{
  "activation": "swiglu",
  "rope_fraction": 1.0,
  "init": "normal",
  "lr_mult_o": 0.949,
  "doc_mask": true
}
Each number is 50 + 15 x the weight over its row's rms, rounded and kept within 0 to 99. Layers, rows and columns count from 0. The size before them is the row's rms in percent of the matrix's.

# o: layer 9 attention output (transposed), 128x96, rms 0.179, rows 51-63,114-127, columns 0-95
# v: layer 9 attention value, 64x96, rms 0.0896, rows 51-63, columns 0-95
# gate: layer 9 MLP gate, 256x96, rms 0.209, rows 0-10, columns 0-95
# up: layer 9 MLP up, 256x96, rms 0.207, rows 0-10, columns 0-95
# down: layer 9 MLP down (transposed), 256x96, rms 0.188, rows 0-9, columns 0-95
o114 106:40 43 51 70 70 57 71 68 39 52 82 47 56 59 55 36 57 63 30 28 38 51 69 65 71 54 39 55 33 60 48 66 52 40 38 43 59 58 58 11 32 78 28 62 33 77 38 57 52 55 56 58 34 72 68 39 74 59 62 64 35 38 39 34 58 66 50 37 52 64 42 80 41 49 48 18 37 37 49 67 50 49 53 11 36 25 59 70 45 61 44 27 66 52 54 56
v51 100:45 53 55 43 65 50 67 29 45 45 68 12 63 43 55 71 65 47 47 36 77 67 51 38 39 71 49 38 34 54 52 69 31 49 47 43 50 64 15 53 41 66 66 68 54 39 67 54 54 47 33 35 70 65 26 65 46 44 48 28 40 41 55 38 54 52 59 60 80 62 75 67 59 27 36 37 48 52 27 75 62 39 27 52 59 33 74 39 32 76 39 52 23 47 58 81
o51 095:38 65 34 45 45 72 44 48 08 54 46 54 67 62 41 65 41 61 47 50 66 41 57 24 43 57 64 44 53 80 38 32 89 40 54 37 42 67 43 57 63 32 52 44 40 51 49 68 27 51 37 61 58 35 75 53 42 55 55 30 33 81 75 59 64 28 26 55 39 51 62 50 63 52 49 49 56 67 43 58 27 23 46 74 80 33 43 34 55 30 31 63 72 41 55 70
o115 117:73 38 72 53 60 38 47 49 58 43 49 37 40 47 37 43 59 28 58 46 65 76 33 73 61 58 55 51 58 21 57 57 35 63 59 76 35 32 44 60 53 50 45 71 41 49 55 32 75 60 53 34 62 57 23 41 63 42 30 73 68 12 51 35 46 74 79 69 58 37 54 52 72 39 42 47 66 29 48 34 49 47 48 38 12 65 56 89 51 64 52 39 54 50 42 27
v52 095:89 55 24 49 45 60 40 42 37 53 49 70 77 53 58 49 55 44 52 49 62 54 55 48 46 42 56 49 69 55 44 90 70 45 18 51 26 43 51 24 61 93 62 71 44 25 66 16 74 28 56 57 73 28 51 41 54 68 43 50 51 30 58 61 55 50 36 51 42 49 66 54 69 58 64 43 48 22 46 25 43 46 40 45 39 55 46 56 57 51 45 25 74 62 67 49
o52 097:73 72 34 58 28 57 31 54 58 05 28 73 48 44 38 34 39 34 40 58 44 66 32 46 58 43 75 45 67 44 56 64 51 62 43 61 54 86 39 44 46 40 40 48 40 29 48 46 85 43 22 52 69 54 70 67 58 38 53 67 30 32 59 60 48 76 25 41 57 56 62 47 75 57 47 78 41 46 53 59 68 78 54 53 39 75 60 46 47 41 66 41 39 58 39 31
o116 089:83 56 59 38 39 25 47 53 48 42 52 31 50 40 63 67 57 49 58 45 53 74 49 47 33 50 34 51 57 34 32 37 55 37 47 41 49 24 54 59 54 61 63 62 36 62 65 41 15 62 49 46 30 34 60 49 27 59 49 58 66 56 57 75 40 23 48 49 62 28 47 80 54 42 48 40 88 52 38 45 19 02 28 75 61 58 60 45 34 52 36 29 40 66 65 60
v53 092:40 67 48 46 65 45 65 86 57 65 56 56 60 58 45 24 40 49 36 36 22 73 63 39 61 60 45 24 39 39 72 52 65 60 23 78 26 55 50 42 51 51 73 45 58 60 59 74 31 62 31 49 38 32 23 51 38 45 49 32 32 49 74 42 37 30 56 34 11 62 62 49 50 31 36 17 66 57 60 64 42 50 31 58 43 63 24 48 57 56 30 49 54 60 65 60
o53 083:68 84 40 56 71 15 50 41 63 31 38 28 46 54 63 40 60 62 38 67 58 77 63 20 28 62 34 46 18 73 50 54 45 31 39 43 57 53 49 50 58 47 44 69 51 60 62 68 57 65 13 29 45 50 44 41 65 79 37 70 33 59 34 50 47 56 67 47 26 57 66 55 45 61 27 27 44 49 52 44 46 50 34 58 68 65 72 21 43 40 59 64 67 50 53 63
o117 101:47 22 71 57 38 48 50 37 18 69 78 66 54 31 56 46 46 50 58 88 21 44 42 78 57 39 61 60 48 57 53 50 52 61 51 44 48 34 50 29 56 93 43 50 34 52 49 49 30 58 67 59 64 46 51 56 33 27 55 74 67 40 73 38 44 35 55 52 60 57 33 62 41 36 57 70 57 35 52 64 06 65 58 47 48 44 48 60 87 41 62 50 35 52 29 38
v54 104:49 80 34 62 55 15 57 09 56 58 68 68 60 52 39 46 55 71 52 49 37 48 42 53 65 37 24 62 64 64 63 48 83 27 46 25 78 32 63 45 66 64 47 41 54 40 67 76 40 14 54 49 47 54 43 42 37 32 37 71 43 47 74 50 64 24 37 39 63 65 65 58 41 40 47 56 82 58 43 51 41 47 39 38 36 41 62 41 56 45 47 50 48 83 39 47
o54 099:71 53 53 46 47 41 66 30 73 19 52 47 46 40 87 55 78 63 73 61 65 42 70 37 35 33 14 46 89 33 67 51 57 57 60 61 56 67 49 50 67 35 73 51 51 33 54 52 67 18 41 70 43 45 48 68 61 52 55 38 37 64 53 37 61 42 57 69 48 34 64 40 58 68 40 55 68 57 66 56 28 36 55 44 44 50 38 59 38 69 49 69 20 76 54 64
o118 108:74 70 31 46 46 57 28 63 51 66 31 53 46 70 47 46 44 41 44 52 44 66 17 52 76 60 76 56 18 66 28 46 44 44 37 21 34 34 41 51 44 55 42 49 48 64 78 55 39 64 37 38 39 37 59 19 21 52 62 64 68 56 48 45 61 65 42 24 51 62 47 64 67 24 58 29 26 64 31 37 46 57 42 20 48 60 70 52 61 38 33 41 57 21 59 44
v55 091:21 09 77 46 32 30 66 77 79 58 34 33 40 45 46 46 45 69 70 53 36 62 54 51 37 43 72 58 53 63 61 38 40 21 45 46 47 50 72 50 36 60 72 55 63 31 44 32 64 62 73 61 58 45 84 75 21 54 33 62 35 36 24 74 42 48 38 52 41 68 72 51 54 47 50 39 57 42 28 48 51 47 46 48 54 67 44 72 59 23 49 47 49 57 55 47
o55 099:34 27 72 45 38 61 56 59 67 65 35 70 61 52 44 37 23 65 58 39 52 46 51 67 58 77 56 60 46 34 46 45 46 69 41 27 40 44 74 43 15 39 38 26 47 39 40 64 40 32 66 83 71 39 64 46 54 56 56 84 44 48 43 57 62 56 41 40 56 62 72 42 56 37 66 68 51 44 12 42 69 49 37 59 45 49 28 41 94 40 34 38 44 59 38 33
o119 096:66 51 49 43 49 40 25 47 52 61 70 50 30 43 69 74 50 18 54 80 23 48 43 17 45 19 71 42 54 70 58 48 43 48 41 66 49 50 53 51 60 99 55 69 52 72 39 41 45 63 71 36 40 58 41 60 69 69 46 31 60 52 40 43 41 69 61 32 62 48 27 52 22 45 43 38 35 58 57 48 13 54 53 45 52 46 78 39 50 34 46 57 45 33 48 59
v56 097:33 64 60 31 57 79 60 41 14 46 28 18 58 34 57 58 59 58 61 37 21 34 70 39 73 28 29 55 28 57 55 62 64 46 53 25 35 46 40 29 64 67 52 64 28 37 49 40 44 40 46 54 58 58 54 55 40 58 51 63 37 51 51 45 56 59 58 72 44 44 52 42 21 44 35 75 64 40 54 42 43 57 89 71 58 36 78 36 44 62 63 51 80 39 73 39
o56 098:71 55 38 45 61 46 48 67 24 23 30 41 54 72 75 34 74 51 73 59 76 73 56 47 55 50 28 40 44 36 57 29 71 23 63 25 53 59 24 47 50 32 61 51 73 46 57 49 54 29 41 30 37 67 52 32 35 48 12 65 35 51 64 40 48 62 35 35 59 38 26 51 54 52 54 51 68 39 71 76 25 53 50 26 37 36 55 52 48 58 48 39 35 66 58 68
o120 098:46 60 56 70 66 69 43 81 43 56 54 41 46 38 45 58 70 44 45 33 56 26 60 34 43 46 49 64 51 70 65 51 30 63 21 76 45 75 53 48 61 52 34 45 22 52 62 65 41 67 70 33 52 36 40 52 75 61 54 39 43 48 65 65 31 38 54 73 47 46 73 66 53 40 44 64 33 81 52 17 52 64 39 72 50 84 55 56 15 48 57 48 81 41 71 46
v57 091:44 50 51 61 22 43 54 72 41 55 40 44 21 76 62 39 55 35 62 54 21 32 04 68 40 48 66 54 55 36 38 70 17 50 48 65 40 57 69 42 37 39 50 54 37 47 63 63 45 65 51 60 54 51 18 60 18 48 44 16 58 50 53 76 40 61 53 40 59 62 54 45 49 26 34 72 53 71 46 73 48 51 50 60 28 63 49 33 68 23 67 57 46 41 58 65
o57 095:50 55 25 60 36 67 39 44 49 77 35 46 49 55 59 41 40 62 62 40 48 55 42 73 39 50 75 44 61 63 26 16 64 55 28 40 33 22 66 09 30 49 45 64 59 49 68 32 62 79 30 69 28 56 43 69 65 50 59 50 35 66 34 39 36 62 23 43 61 49 44 69 36 59 41 39 65 29 48 53 38 69 48 32 41 46 47 46 67 49 78 35 67 32 46 75
o121 089:65 30 46 81 61 53 63 10 44 40 66 73 60 52 40 51 76 50 33 48 58 35 53 47 56 49 44 53 27 50 56 70 55 40 54 47 68 69 51 64 39 66 71 54 67 50 30 58 57 35 83 38 47 27 60 34 58 24 37 45 75 38 40 55 74 40 53 53 46 74 52 40 47 53 34 54 33 78 53 48 28 49 53 37 57 58 46 23 27 26 19 62 59 44 63 19
v58 097:75 54 66 56 49 39 48 59 58 58 65 29 18 63 52 49 81 34 65 35 47 57 69 42 75 64 55 43 62 40 40 61 25 77 59 31 42 45 33 56 40 61 44 51 71 70 53 31 17 52 52 52 56 62 34 53 37 70 44 26 61 57 46 35 51 57 36 38 32 51 35 24 71 64 33 22 39 45 39 49 46 40 64 43 86 43 49 21 39 75 40 45 32 71 42 34
o58 103:44 43 36 67 28 51 43 59 34 49 39 27 63 56 35 37 61 42 32 66 50 51 47 27 61 52 30 50 69 64 32 17 55 50 36 28 60 41 22 70 58 69 61 36 30 57 63 62 43 65 41 77 66 44 55 49 43 58 59 30 30 33 51 43 64 26 82 46 57 34 40 65 84 60 51 66 54 46 19 27 65 59 31 57 70 44 34 54 27 24 30 50 58 52 40 39
o122 101:52 41 72 74 76 70 53 61 45 73 67 53 43 20 45 27 48 59 80 30 62 50 36 36 36 57 78 55 38 45 57 63 67 67 62 62 83 56 67 37 48 55 23 33 58 40 57 40 34 32 37 51 45 54 46 48 34 44 45 54 41 59 58 34 48 64 20 30 02 59 70 34 29 34 51 48 64 41 60 73 32 50 73 41 39 45 68 59 64 52 44 47 45 43 54 44
v59 084:42 48 58 64 54 74 52 49 25 45 10 67 28 45 76 79 56 34 45 24 41 49 68 52 45 43 59 43 71 41 61 62 43 32 55 72 77 29 53 48 50 59 29 42 67 20 71 54 54 47 36 69 32 66 56 34 43 51 60 47 53 41 55 42 49 69 34 66 33 46 39 50 60 55 74 39 76 57 65 66 65 65 74 48 77 25 36 69 45 65 79 38 53 40 42 48
o59 089:75 66 26 51 42 71 40 53 30 40 62 82 59 58 46 59 69 44 37 46 58 39 43 83 73 54 50 29 15 64 43 48 38 31 31 43 44 41 65 68 57 46 66 45 63 43 30 67 61 34 30 41 52 53 50 45 51 69 37 45 47 66 64 41 76 63 34 66 47 63 27 77 75 55 48 46 35 78 65 24 73 54 54 47 56 62 53 76 61 66 35 30 34 45 54 69
o123 097:11 54 77 41 62 57 77 49 30 64 53 34 55 63 60 45 36 57 56 58 47 51 62 40 63 31 62 49 63 54 57 61 36 58 70 16 68 50 60 35 41 44 34 42 65 59 54 50 41 57 71 45 60 28 45 39 72 47 75 23 51 51 78 70 26 23 53 43 40 44 84 28 48 50 70 40 49 20 29 61 49 45 51 45 51 36 41 28 37 50 62 60 65 71 35 24
v60 100:27 57 26 59 37 59 55 43 14 57 56 43 32 45 71 27 42 35 51 35 24 49 38 56 29 52 39 37 55 46 75 47 48 58 62 35 50 44 67 41 63 34 38 34 76 54 52 46 48 50 28 55 25 70 59 49 41 58 52 23 45 49 19 76 25 38 45 53 79 64 49 69 68 47 46 41 39 36 68 44 67 25 39 54 86 35 44 45 33 43 42 49 19 60 43 28
o60 096:73 66 39 76 54 59 65 35 06 19 57 48 44 42 73 65 68 49 50 33 70 49 28 59 71 72 45 36 17 60 41 32 31 51 61 37 54 49 49 44 55 53 43 66 46 40 46 40 33 50 41 58 37 46 74 62 56 50 63 56 49 19 58 09 62 21 38 49 43 54 48 62 62 38 29 45 43 23 40 53 40 53 29 75 38 55 47 37 62 64 47 65 45 54 75 40
o124 099:42 60 40 34 39 37 24 55 47 60 59 77 58 48 49 46 49 55 49 55 13 58 68 51 37 35 62 75 72 57 52 51 54 51 45 73 55 43 69 59 47 54 51 50 66 35 56 59 77 64 67 49 52 55 56 50 35 45 42 24 72 79 47 48 40 83 83 28 42 56 63 48 29 54 68 47 33 52 45 41 72 71 83 18 38 32 69 60 71 49 55 34 39 79 37 63
v61 099:62 31 59 52 64 62 59 53 68 37 24 32 67 51 31 53 40 66 48 93 59 58 73 51 47 52 54 36 61 27 57 31 59 58 52 50 58 72 25 56 77 59 62 39 28 53 27 36 52 47 52 54 61 50 37 64 52 58 44 31 44 56 53 78 53 76 37 60 54 53 69 67 28 37 52 73 64 77 43 83 22 82 36 37 66 42 45 45 54 34 66 47 34 49 57 28
o61 093:69 74 66 40 58 41 60 44 75 36 29 58 59 38 68 50 34 47 65 50 23 44 21 56 41 51 61 49 46 54 40 47 55 30 48 42 51 50 76 43 66 88 51 21 62 70 15 61 50 55 46 62 63 56 63 30 66 49 36 43 43 65 48 48 62 59 48 60 44 43 45 66 00 39 60 46 34 42 41 71 36 81 55 31 55 39 49 40 40 47 59 61 66 42 29 21
o125 097:60 59 33 84 58 48 54 54 67 80 66 52 61 56 39 28 59 77 34 60 62 36 71 44 90 55 37 67 63 53 68 43 50 73 40 57 70 41 34 48 33 25 39 56 51 52 85 50 65 70 73 40 50 52 51 55 56 56 65 56 56 24 64 47 31 75 49 50 50 47 73 37 81 56 56 57 53 62 68 35 28 26 50 72 40 60 41 82 58 57 38 57 40 60 59 54
v62 093:62 47 54 29 29 55 47 29 42 84 26 38 54 34 37 43 62 41 43 58 53 32 65 60 57 62 83 61 46 62 82 48 52 49 48 62 50 32 58 62 39 56 47 51 69 42 53 52 37 41 54 32 59 50 46 14 33 35 50 11 65 24 45 66 71 68 67 55 68 52 24 36 31 29 12 55 45 43 57 57 46 55 49 38 42 52 27 43 47 34 55 85 34 35 53 51
o62 087:44 41 35 28 30 63 38 44 86 76 47 52 83 71 56 45 59 71 59 24 82 25 59 49 56 84 63 53 38 93 74 62 40 47 64 59 28 32 50 48 54 67 47 55 26 33 58 27 39 34 44 57 43 50 52 24 38 45 49 41 66 54 31 42 63 53 54 69 42 57 34 50 41 65 49 44 48 38 43 53 37 64 72 45 41 60 52 55 42 46 85 60 35 55 55 51
o126 114:61 49 50 59 68 44 77 53 31 40 38 57 26 33 40 40 28 50 39 66 40 58 45 38 54 32 29 48 50 12 43 52 56 29 39 63 84 60 27 41 39 29 43 58 70 69 50 73 50 39 49 53 75 44 48 61 74 58 53 68 54 37 76 87 36 28 52 53 74 59 44 54 26 55 54 43 45 63 79 36 61 54 46 61 44 48 45 60 64 62 23 34 67 50 68 78
v63 102:56 51 59 49 96 73 71 73 57 52 56 52 27 40 74 37 38 28 36 61 34 44 45 49 56 73 22 55 62 42 68 61 37 60 53 47 47 51 19 46 53 58 45 36 55 44 91 53 35 67 27 46 50 55 57 39 47 43 62 47 29 40 33 51 54 22 45 41 32 61 39 31 53 37 55 81 43 69 49 20 68 54 35 67 65 39 52 77 62 49 34 44 24 46 53 55
o63 103:56 49 27 56 78 41 69 44 18 60 65 61 50 70 53 42 47 22 48 44 37 44 38 55 42 56 39 54 18 35 52 26 59 64 35 38 44 74 32 54 45 32 27 78 58 44 26 49 38 67 77 74 54 35 39 47 69 60 48 41 56 35 44 45 63 47 44 59 34 72 35 40 56 51 28 67 62 63 56 41 64 85 45 38 69 09 25 52 54 66 50 56 51 41 32 53
o127 105:31 58 58 34 51 66 54 40 11 59 43 45 43 54 24 55 57 78 36 63 41 47 70 72 44 54 37 49 66 61 67 59 44 40 60 68 54 63 70 24 39 69 64 47 33 57 83 46 53 63 23 32 43 62 73 57 28 41 45 52 46 39 34 65 59 53 47 36 86 41 67 70 40 59 58 48 46 38 48 50 14 25 35 51 30 79 70 62 37 26 49 50 52 52 66 41
gate0 097:50 35 69 41 64 40 50 42 62 55 64 72 47 64 35 51 70 56 43 30 34 40 44 49 72 99 59 53 57 64 34 35 72 62 35 56 80 42 49 43 51 54 26 45 64 66 74 58 54 64 58 75 48 32 35 31 57 65 72 53 28 62 42 50 12 55 65 62 44 52 60 42 56 38 84 28 53 51 68 39 51 78 58 50 61 34 50 31 47 74 49 25 50 46 51 44
up0 097:54 76 51 73 61 52 44 41 12 61 35 34 59 69 63 12 47 64 60 51 60 52 45 51 37 29 29 39 60 39 61 86 37 40 50 46 27 44 32 36 77 59 65 48 54 18 45 31 41 41 50 23 17 30 50 54 54 50 27 31 33 33 39 50 56 41 44 41 68 51 48 50 43 66 59 66 57 50 56 50 63 52 63 24 47 63 44 60 70 43 58 80 53 68 53 73
down0 087:50 68 79 59 48 42 49 37 97 19 68 44 60 55 50 57 54 57 32 44 29 63 69 55 42 64 55 79 47 46 73 54 33 58 33 65 59 38 50 65 50 72 72 65 38 64 66 70 42 46 59 64 65 30 62 27 52 67 57 51 50 61 37 53 49 49 60 50 48 51 40 16 33 61 44 49 70 63 47 79 32 61 69 74 41 34 46 72 44 55 60 31 53 28 30 73
gate1 108:69 45 45 67 56 54 57 65 35 40 43 67 55 35 46 48 41 58 30 62 68 44 55 76 32 41 47 56 36 58 47 94 47 62 72 68 80 64 36 54 47 60 66 75 62 51 38 49 34 37 49 43 70 31 68 28 89 50 63 14 55 57 57 34 62 61 71 63 37 47 55 34 55 43 72 50 38 42 61 53 48 70 45 51 44 48 52 41 61 51 65 14 62 85 28 45
up1 096:68 45 61 57 66 38 66 53 77 43 60 29 62 33 19 40 72 48 55 55 70 43 74 65 31 47 45 62 70 73 39 38 40 70 55 21 37 45 58 48 56 69 44 53 43 53 50 83 78 76 27 26 60 50 74 57 70 62 29 52 75 46 75 51 46 23 60 37 47 28 45 60 73 53 35 58 48 53 53 43 69 64 45 36 43 35 62 33 41 37 54 59 36 60 50 77
down1 102:16 78 62 27 27 65 47 34 56 40 56 27 44 45 47 63 43 56 32 66 50 77 53 34 76 67 52 53 30 69 51 66 60 40 49 50 54 57 71 59 60 54 28 39 45 59 88 49 58 41 55 40 51 49 69 92 39 57 45 73 33 33 72 42 65 41 37 21 32 49 34 52 27 69 68 45 58 60 45 57 80 54 34 43 56 42 56 44 36 58 52 46 39 47 33 26
gate2 095:62 65 59 35 42 48 62 36 55 51 53 74 34 15 48 57 55 54 23 37 52 60 67 59 60 77 58 30 80 66 56 56 50 28 66 58 77 63 75 31 27 44 25 42 61 39 61 46 63 66 44 67 54 72 27 43 41 58 51 48 52 29 36 63 52 72 37 65 78 75 34 51 45 76 44 64 59 45 94 46 55 66 65 36 42 36 61 38 50 56 38 45 65 42 61 50
up2 093:50 29 57 53 57 64 73 71 51 59 42 31 08 84 29 66 50 71 37 57 65 49 72 60 47 36 61 40 43 38 62 35 48 55 47 56 61 25 64 62 44 51 32 50 70 44 38 51 61 63 52 34 55 47 45 41 60 29 75 35 64 57 58 55 59 49 92 72 43 70 34 32 46 74 33 47 27 36 50 34 47 71 39 70 57 27 44 62 61 59 73 25 40 60 64 42
down2 092:61 80 54 47 59 43 51 61 81 54 27 49 61 47 53 47 04 36 39 44 52 48 66 20 51 65 71 57 46 69 41 44 30 63 71 52 50 53 33 46 67 24 40 68 50 42 61 45 13 42 24 45 85 46 43 48 37 45 43 73 54 65 35 59 44 59 44 42 71 27 47 52 25 07 52 48 55 42 30 39 56 45 45 56 46 50 37 45 36 52 52 64 29 74 45 52
gate3 106:44 68 45 53 63 24 60 64 60 31 49 55 29 56 80 46 37 53 47 51 58 46 37 62 68 50 38 44 44 19 49 69 32 54 75 32 84 87 50 68 25 40 45 43 60 43 80 48 45 38 43 47 48 46 31 34 47 65 62 64 53 37 57 60 41 23 69 43 66 51 55 46 64 52 30 62 75 57 55 60 48 15 52 47 47 40 81 38 71 56 45 71 20 33 48 31
up3 111:54 56 43 44 50 35 60 44 14 48 55 79 45 53 34 53 49 31 44 51 52 47 60 34 29 28 89 56 41 73 42 33 43 54 50 59 31 45 37 33 51 55 48 36 54 34 37 75 38 54 53 61 49 61 64 79 43 54 35 53 52 64 57 33 51 97 47 33 51 44 32 43 25 46 54 27 53 24 37 49 06 64 55 70 57 40 50 32 58 21 55 48 80 56 53 53
down3 112:31 66 58 50 36 39 58 55 61 30 61 63 30 43 48 70 56 18 66 60 44 51 48 58 42 75 62 48 44 60 45 37 26 36 59 16 32 47 40 50 57 15 29 44 67 25 52 59 54 45 40 63 66 46 72 72 40 48 76 54 67 31 43 51 41 72 57 56 63 48 42 71 51 42 49 31 43 45 62 37 93 63 33 74 23 41 41 49 48 63 77 46 47 48 20 43
gate4 098:48 47 52 55 44 69 22 40 43 46 59 22 46 50 54 58 87 20 53 59 37 35 64 49 39 29 55 38 58 66 72 41 69 33 32 46 56 49 74 62 69 70 34 48 47 37 58 58 53 74 11 53 43 56 53 46 56 41 44 43 46 55 66 43 55 58 36 71 72 68 35 43 32 66 72 34 78 60 79 47 65 76 61 67 63 73 39 35 56 59 59 53 63 39 77 33
up4 103:41 57 40 27 34 58 19 69 43 49 28 35 37 30 54 43 65 80 67 20 62 62 33 40 50 62 76 64 54 66 18 63 50 25 54 47 37 49 34 70 57 40 65 60 65 71 45 40 19 43 59 45 32 50 59 53 32 36 81 26 46 75 47 48 56 53 53 47 54 45 66 50 58 60 60 66 50 57 32 57 32 18 60 58 32 39 56 59 73 52 71 66 37 56 64 31
down4 100:55 62 33 34 57 55 56 50 77 42 39 46 60 53 76 62 47 74 51 45 62 70 35 43 40 14 49 42 40 37 39 41 42 56 33 30 62 31 52 65 60 93 67 52 33 28 56 52 51 55 58 60 39 23 44 37 46 39 42 70 58 69 50 55 34 61 64 76 49 55 32 00 44 29 48 59 37 46 46 84 37 44 35 29 44 67 49 39 37 35 62 42 59 41 56 59
gate5 100:37 57 49 68 56 53 26 41 65 67 44 53 75 42 53 56 61 48 68 31 57 49 83 27 45 42 45 85 59 49 73 48 71 42 60 73 53 56 42 70 38 69 33 43 74 50 52 50 75 15 47 61 44 57 12 77 44 51 58 51 34 34 56 35 79 62 74 64 60 33 37 33 42 37 22 53 60 61 47 51 58 58 59 53 70 56 49 60 47 61 50 35 57 60 60 16
up5 100:59 66 47 30 23 58 17 67 45 76 15 66 45 28 39 34 58 47 48 58 30 44 35 63 29 34 72 32 55 51 48 36 32 46 55 53 26 77 38 55 29 31 64 44 56 59 22 64 36 57 57 55 45 40 54 42 26 72 36 30 62 64 37 63 54 52 32 70 43 74 37 45 83 36 29 38 36 40 64 33 73 46 33 51 48 49 36 34 43 46 48 35 43 55 45 64
down5 099:54 44 58 62 46 74 39 59 65 68 32 31 49 45 22 52 55 49 60 58 69 19 40 40 78 49 64 42 14 50 37 60 25 37 66 33 36 52 53 74 34 62 38 47 32 49 88 22 69 26 44 64 53 57 57 57 30 39 70 69 45 49 61 39 65 50 41 65 59 34 71 42 42 62 65 65 59 67 45 46 71 70 55 62 37 54 52 24 61 73 38 45 31 66 45 33
gate6 104:54 59 26 43 41 49 62 44 66 79 24 63 47 43 47 42 41 40 74 46 41 87 45 50 58 58 34 51 45 74 42 57 61 29 70 64 40 66 42 50 29 51 73 59 67 55 47 45 43 40 42 21 48 36 45 50 59 29 70 30 95 20 33 51 59 91 41 39 56 45 30 41 48 57 58 77 39 30 52 64 37 58 69 67 54 46 30 54 34 53 45 47 49 31 39 46
up6 108:37 47 31 46 49 38 48 67 61 31 93 49 47 62 28 62 43 64 58 42 55 43 56 56 41 73 50 45 83 66 38 69 57 42 45 56 61 45 19 57 41 53 39 36 74 67 60 49 38 22 52 40 47 56 27 57 64 45 30 20 43 34 76 40 56 44 57 51 48 67 40 18 46 59 68 58 74 65 30 44 19 69 53 59 73 53 36 56 54 44 51 72 24 25 39 41
down6 101:50 42 50 42 52 39 49 58 44 58 85 69 53 58 45 54 68 38 51 59 44 37 36 50 33 45 60 18 73 45 56 11 69 58 52 27 27 34 49 24 35 39 48 60 52 27 34 52 56 44 91 72 38 26 53 71 47 42 21 56 53 47 51 47 49 44 45 77 62 44 38 71 26 45 55 69 44 48 68 57 46 74 40 42 74 58 70 47 81 48 66 74 50 33 40 42
gate7 097:55 40 36 58 41 45 63 70 46 44 60 38 38 43 75 39 47 40 58 78 45 59 17 56 18 66 54 79 45 60 55 44 33 40 37 48 43 86 44 57 60 57 33 40 58 68 34 59 76 17 58 64 71 59 44 47 40 69 54 56 52 44 52 47 80 57 33 59 51 61 37 68 69 44 16 58 35 55 37 29 37 55 51 74 58 54 46 52 55 43 67 32 39 60 74 09
up7 095:61 49 73 53 63 47 56 55 60 63 47 44 29 47 21 46 57 46 40 73 39 18 33 46 65 56 25 35 36 44 55 68 45 54 74 64 65 45 26 17 63 41 86 34 29 49 50 53 63 57 47 56 28 39 40 52 31 36 32 40 73 51 37 53 53 35 36 74 51 63 65 13 19 39 22 53 52 59 54 57 73 37 36 56 62 67 47 47 27 38 37 65 38 63 61 47
down7 092:53 75 52 65 68 40 60 56 54 52 44 55 38 59 73 49 57 47 64 43 32 75 61 32 58 45 26 58 67 53 65 43 27 63 48 57 63 56 33 45 24 51 39 62 76 47 52 37 81 60 48 75 65 33 51 62 35 52 59 60 68 24 21 35 82 45 72 43 31 72 48 51 37 29 55 79 40 60 51 28 60 24 54 55 39 57 64 34 78 55 20 68 46 42 49 65
gate8 104:50 56 48 69 55 68 49 75 53 50 37 92 59 29 50 21 40 55 42 33 41 45 66 51 50 49 70 40 21 54 71 49 48 37 84 60 50 35 46 53 49 07 37 50 67 39 50 55 75 31 33 60 49 35 56 33 67 12 50 41 49 39 44 41 13 44 51 38 52 86 46 40 43 57 39 46 37 58 61 59 45 60 34 52 13 50 59 37 55 47 37 48 63 50 49 57
up8 100:59 57 42 27 34 43 25 84 45 51 65 29 45 63 31 63 61 45 39 60 21 39 27 33 34 21 30 41 53 45 41 18 31 73 25 56 49 49 30 52 55 66 39 47 54 83 46 62 69 48 49 61 59 65 34 76 33 36 44 55 59 19 59 37 73 48 49 29 71 46 26 44 61 80 52 35 62 25 47 50 61 59 44 41 52 54 44 42 54 61 52 52 64 34 42 43
down8 098:64 68 60 57 69 32 60 47 53 21 85 38 37 42 99 44 31 55 47 76 43 45 47 41 59 86 64 51 73 67 77 47 57 39 28 26 49 61 65 14 48 37 46 30 46 66 33 44 64 31 56 38 27 33 68 48 69 51 40 41 59 41 40 54 50 28 45 47 48 59 31 58 69 60 39 53 49 58 61 54 67 61 50 63 59 33 57 46 58 57 53 54 51 48 56 80
gate9 102:43 52 37 62 12 50 89 60 51 67 40 32 65 51 65 67 45 31 65 68 30 36 54 69 89 53 30 56 51 46 53 49 45 22 42 71 67 38 64 63 28 86 25 45 74 65 59 40 17 59 58 40 84 45 62 46 46 59 41 46 44 40 32 57 55 45 62 50 62 59 41 35 63 62 54 51 61 48 41 25 36 49 46 45 57 37 49 36 42 51 60 47 43 63 73 28
up9 103:49 45 62 52 42 29 49 56 22 42 17 36 42 77 58 64 39 63 65 62 57 46 39 55 56 48 50 67 52 57 65 55 26 32 58 74 56 70 64 54 56 63 52 68 60 75 61 47 23 52 56 30 50 57 42 27 59 11 41 46 77 64 30 31 16 61 49 74 51 66 47 78 77 46 63 43 36 45 42 32 55 41 51 72 54 54 64 46 22 28 64 68 41 47 53 32
down9 105:71 12 36 59 66 62 46 52 56 37 51 34 40 62 40 36 17 61 61 50 60 48 48 59 28 60 37 44 60 40 53 50 70 28 43 39 52 36 57 55 46 79 54 48 55 62 41 30 36 50 62 31 53 35 64 46 43 75 49 51 61 77 53 63 06 44 37 53 73 52 62 16 60 63 49 53 59 56 56 57 36 62 82 54 44 49 65 65 65 77 62 34 47 88 77 44
gate10 097:54 50 64 29 47 10 30 57 68 58 46 53 42 44 73 58 64 23 36 39 60 44 82 44 37 39 48 47 65 31 46 59 64 42 50 63 47 67 47 75 54 15 33 72 71 67 57 57 44 66 64 65 73 43 24 35 50 65 65 63 30 49 39 69 67 81 50 47 32 44 35 38 53 49 51 27 33 40 35 52 34 21 64 51 40 40 35 56 46 26 56 43 39 32 30 54
up10 096:55 43 49 63 50 65 46 35 62 32 59 25 55 51 33 44 52 64 48 56 41 56 35 37 36 28 57 68 48 45 33 63 45 62 35 50 39 33 63 44 59 33 51 45 56 44 71 59 44 36 68 38 52 72 36 40 35 53 29 73 58 55 48 17 23 44 40 53 40 47 99 39 34 25 54 53 54 18 61 42 39 32 50 73 42 34 85 56 69 60 37 46 71 24 28 72